{"d_model": 192, "n_head": 3, "n_kv_head": 3, "norm_eps": 1e-05, "rope_fraction": 1.0, "bias": "none", "tie_embeddings": true, "init_std_qkv": 0.0886, "optimizer": "muon_variant", "lr_mult_o": 3.0, "beta1": 0.9, "lr_head": 0.00748, "schedule": "wsd", "dataset": "wikipedia_en"}
Each number is 200 + 40 x the weight over the matrix's rms, rounded and kept within 0 to 999. Layers, rows and columns count from 0.

# layer 9 MLP up, 512x192, rms 0.139, rows 503-511, columns 96-191
130,191,154,221,176,180,232,162,140,196,172,203,204,159,191,232,183,225,151,191,248,190,144,106,146,154,210,233,128,206,209,158,220,197,253,177,181,180,178,255,219,136,196,222,271,226,149,194,168,182,215,213,150,201,154,175,214,267,214,232,175,151,295,130,192,196,190,193,181,166,149,232,145,168,170,175,212,283,149,179,239,178,143,141,186,146,220,268,146,168,175,237,220,161,164,197
165,268,257,201,183,196,201,227,159,206,198,150,230,200,221,200,195,239,242,194,272,200,182,282,190,154,287,172,279,191,202,282,141,212,178,269,276,191,208,187,191,168,197,203,216,210,228,234,223,181,193,252,218,140,267,242,204,220,235,96,241,155,182,75,175,165,236,244,187,170,274,238,216,118,199,196,194,189,218,214,180,122,217,140,183,193,156,159,159,148,312,160,152,200,147,165
176,235,212,177,200,148,240,198,167,214,210,193,173,158,135,206,189,239,153,160,189,102,220,186,168,179,200,202,242,232,213,142,217,191,220,184,222,187,172,157,153,125,178,209,184,159,225,172,126,247,160,230,209,212,213,186,196,188,208,151,203,206,229,160,172,232,245,222,242,186,259,160,151,213,198,126,215,219,162,207,192,198,156,157,228,165,207,194,164,159,178,213,178,209,134,156
157,212,149,199,269,188,247,196,62,151,241,200,238,217,277,139,182,245,201,200,161,106,194,148,187,241,157,208,238,179,184,156,208,191,185,205,182,188,226,146,214,169,256,216,225,225,119,197,156,164,237,178,197,275,158,201,204,219,151,167,146,214,223,233,173,223,245,178,180,179,208,273,170,102,216,237,257,177,172,131,209,123,147,163,180,145,288,225,221,201,197,187,166,173,258,174
175,204,263,214,197,190,237,225,232,232,147,244,216,271,257,215,207,190,204,215,204,234,180,194,226,284,132,216,230,228,202,191,179,216,249,236,253,217,205,264,218,228,282,140,202,246,295,189,214,206,230,136,216,286,213,211,198,235,132,239,231,210,226,206,224,240,193,159,193,193,211,145,168,263,207,240,206,203,229,189,220,143,195,141,219,203,187,150,114,241,159,249,205,198,195,163
189,158,207,208,242,144,167,204,194,228,177,214,208,163,200,223,166,268,126,165,176,190,235,191,153,177,178,195,188,155,196,197,192,216,198,204,188,255,223,258,163,191,160,137,181,196,169,194,197,174,160,173,252,173,201,201,181,226,171,236,149,137,162,217,222,156,187,248,200,167,146,261,219,173,224,228,256,200,210,235,207,180,165,158,208,116,170,217,257,208,212,215,217,195,237,133
200,196,224,167,225,149,152,228,180,233,238,285,216,151,182,117,199,212,192,134,237,275,101,219,173,231,206,227,308,237,177,226,182,170,213,186,231,202,193,169,175,156,200,243,233,167,279,154,148,201,231,186,217,132,174,150,265,218,189,253,239,189,165,284,174,267,218,157,230,237,237,287,240,197,218,133,163,176,127,167,161,219,226,212,207,179,180,246,219,150,257,226,217,152,193,198
265,186,233,207,251,198,158,205,241,218,249,175,229,186,234,154,120,240,87,135,129,239,181,127,146,194,307,197,192,219,222,203,200,189,186,188,134,273,205,305,255,222,204,134,272,179,164,205,197,140,273,215,217,119,148,168,222,211,208,223,233,249,181,161,243,180,199,223,173,321,238,236,209,137,208,206,168,185,120,247,153,253,164,236,168,233,276,193,196,216,208,226,235,195,109,136
185,166,222,185,209,228,160,176,187,266,239,147,182,215,175,245,197,177,237,207,180,155,189,213,230,261,246,192,159,199,254,127,215,215,176,177,222,110,128,152,190,196,179,192,249,194,192,159,189,214,157,181,216,195,162,211,156,215,228,245,146,199,207,224,126,166,181,194,190,193,188,188,204,105,142,186,225,103,202,201,158,209,264,187,316,270,222,171,161,217,229,229,153,266,196,217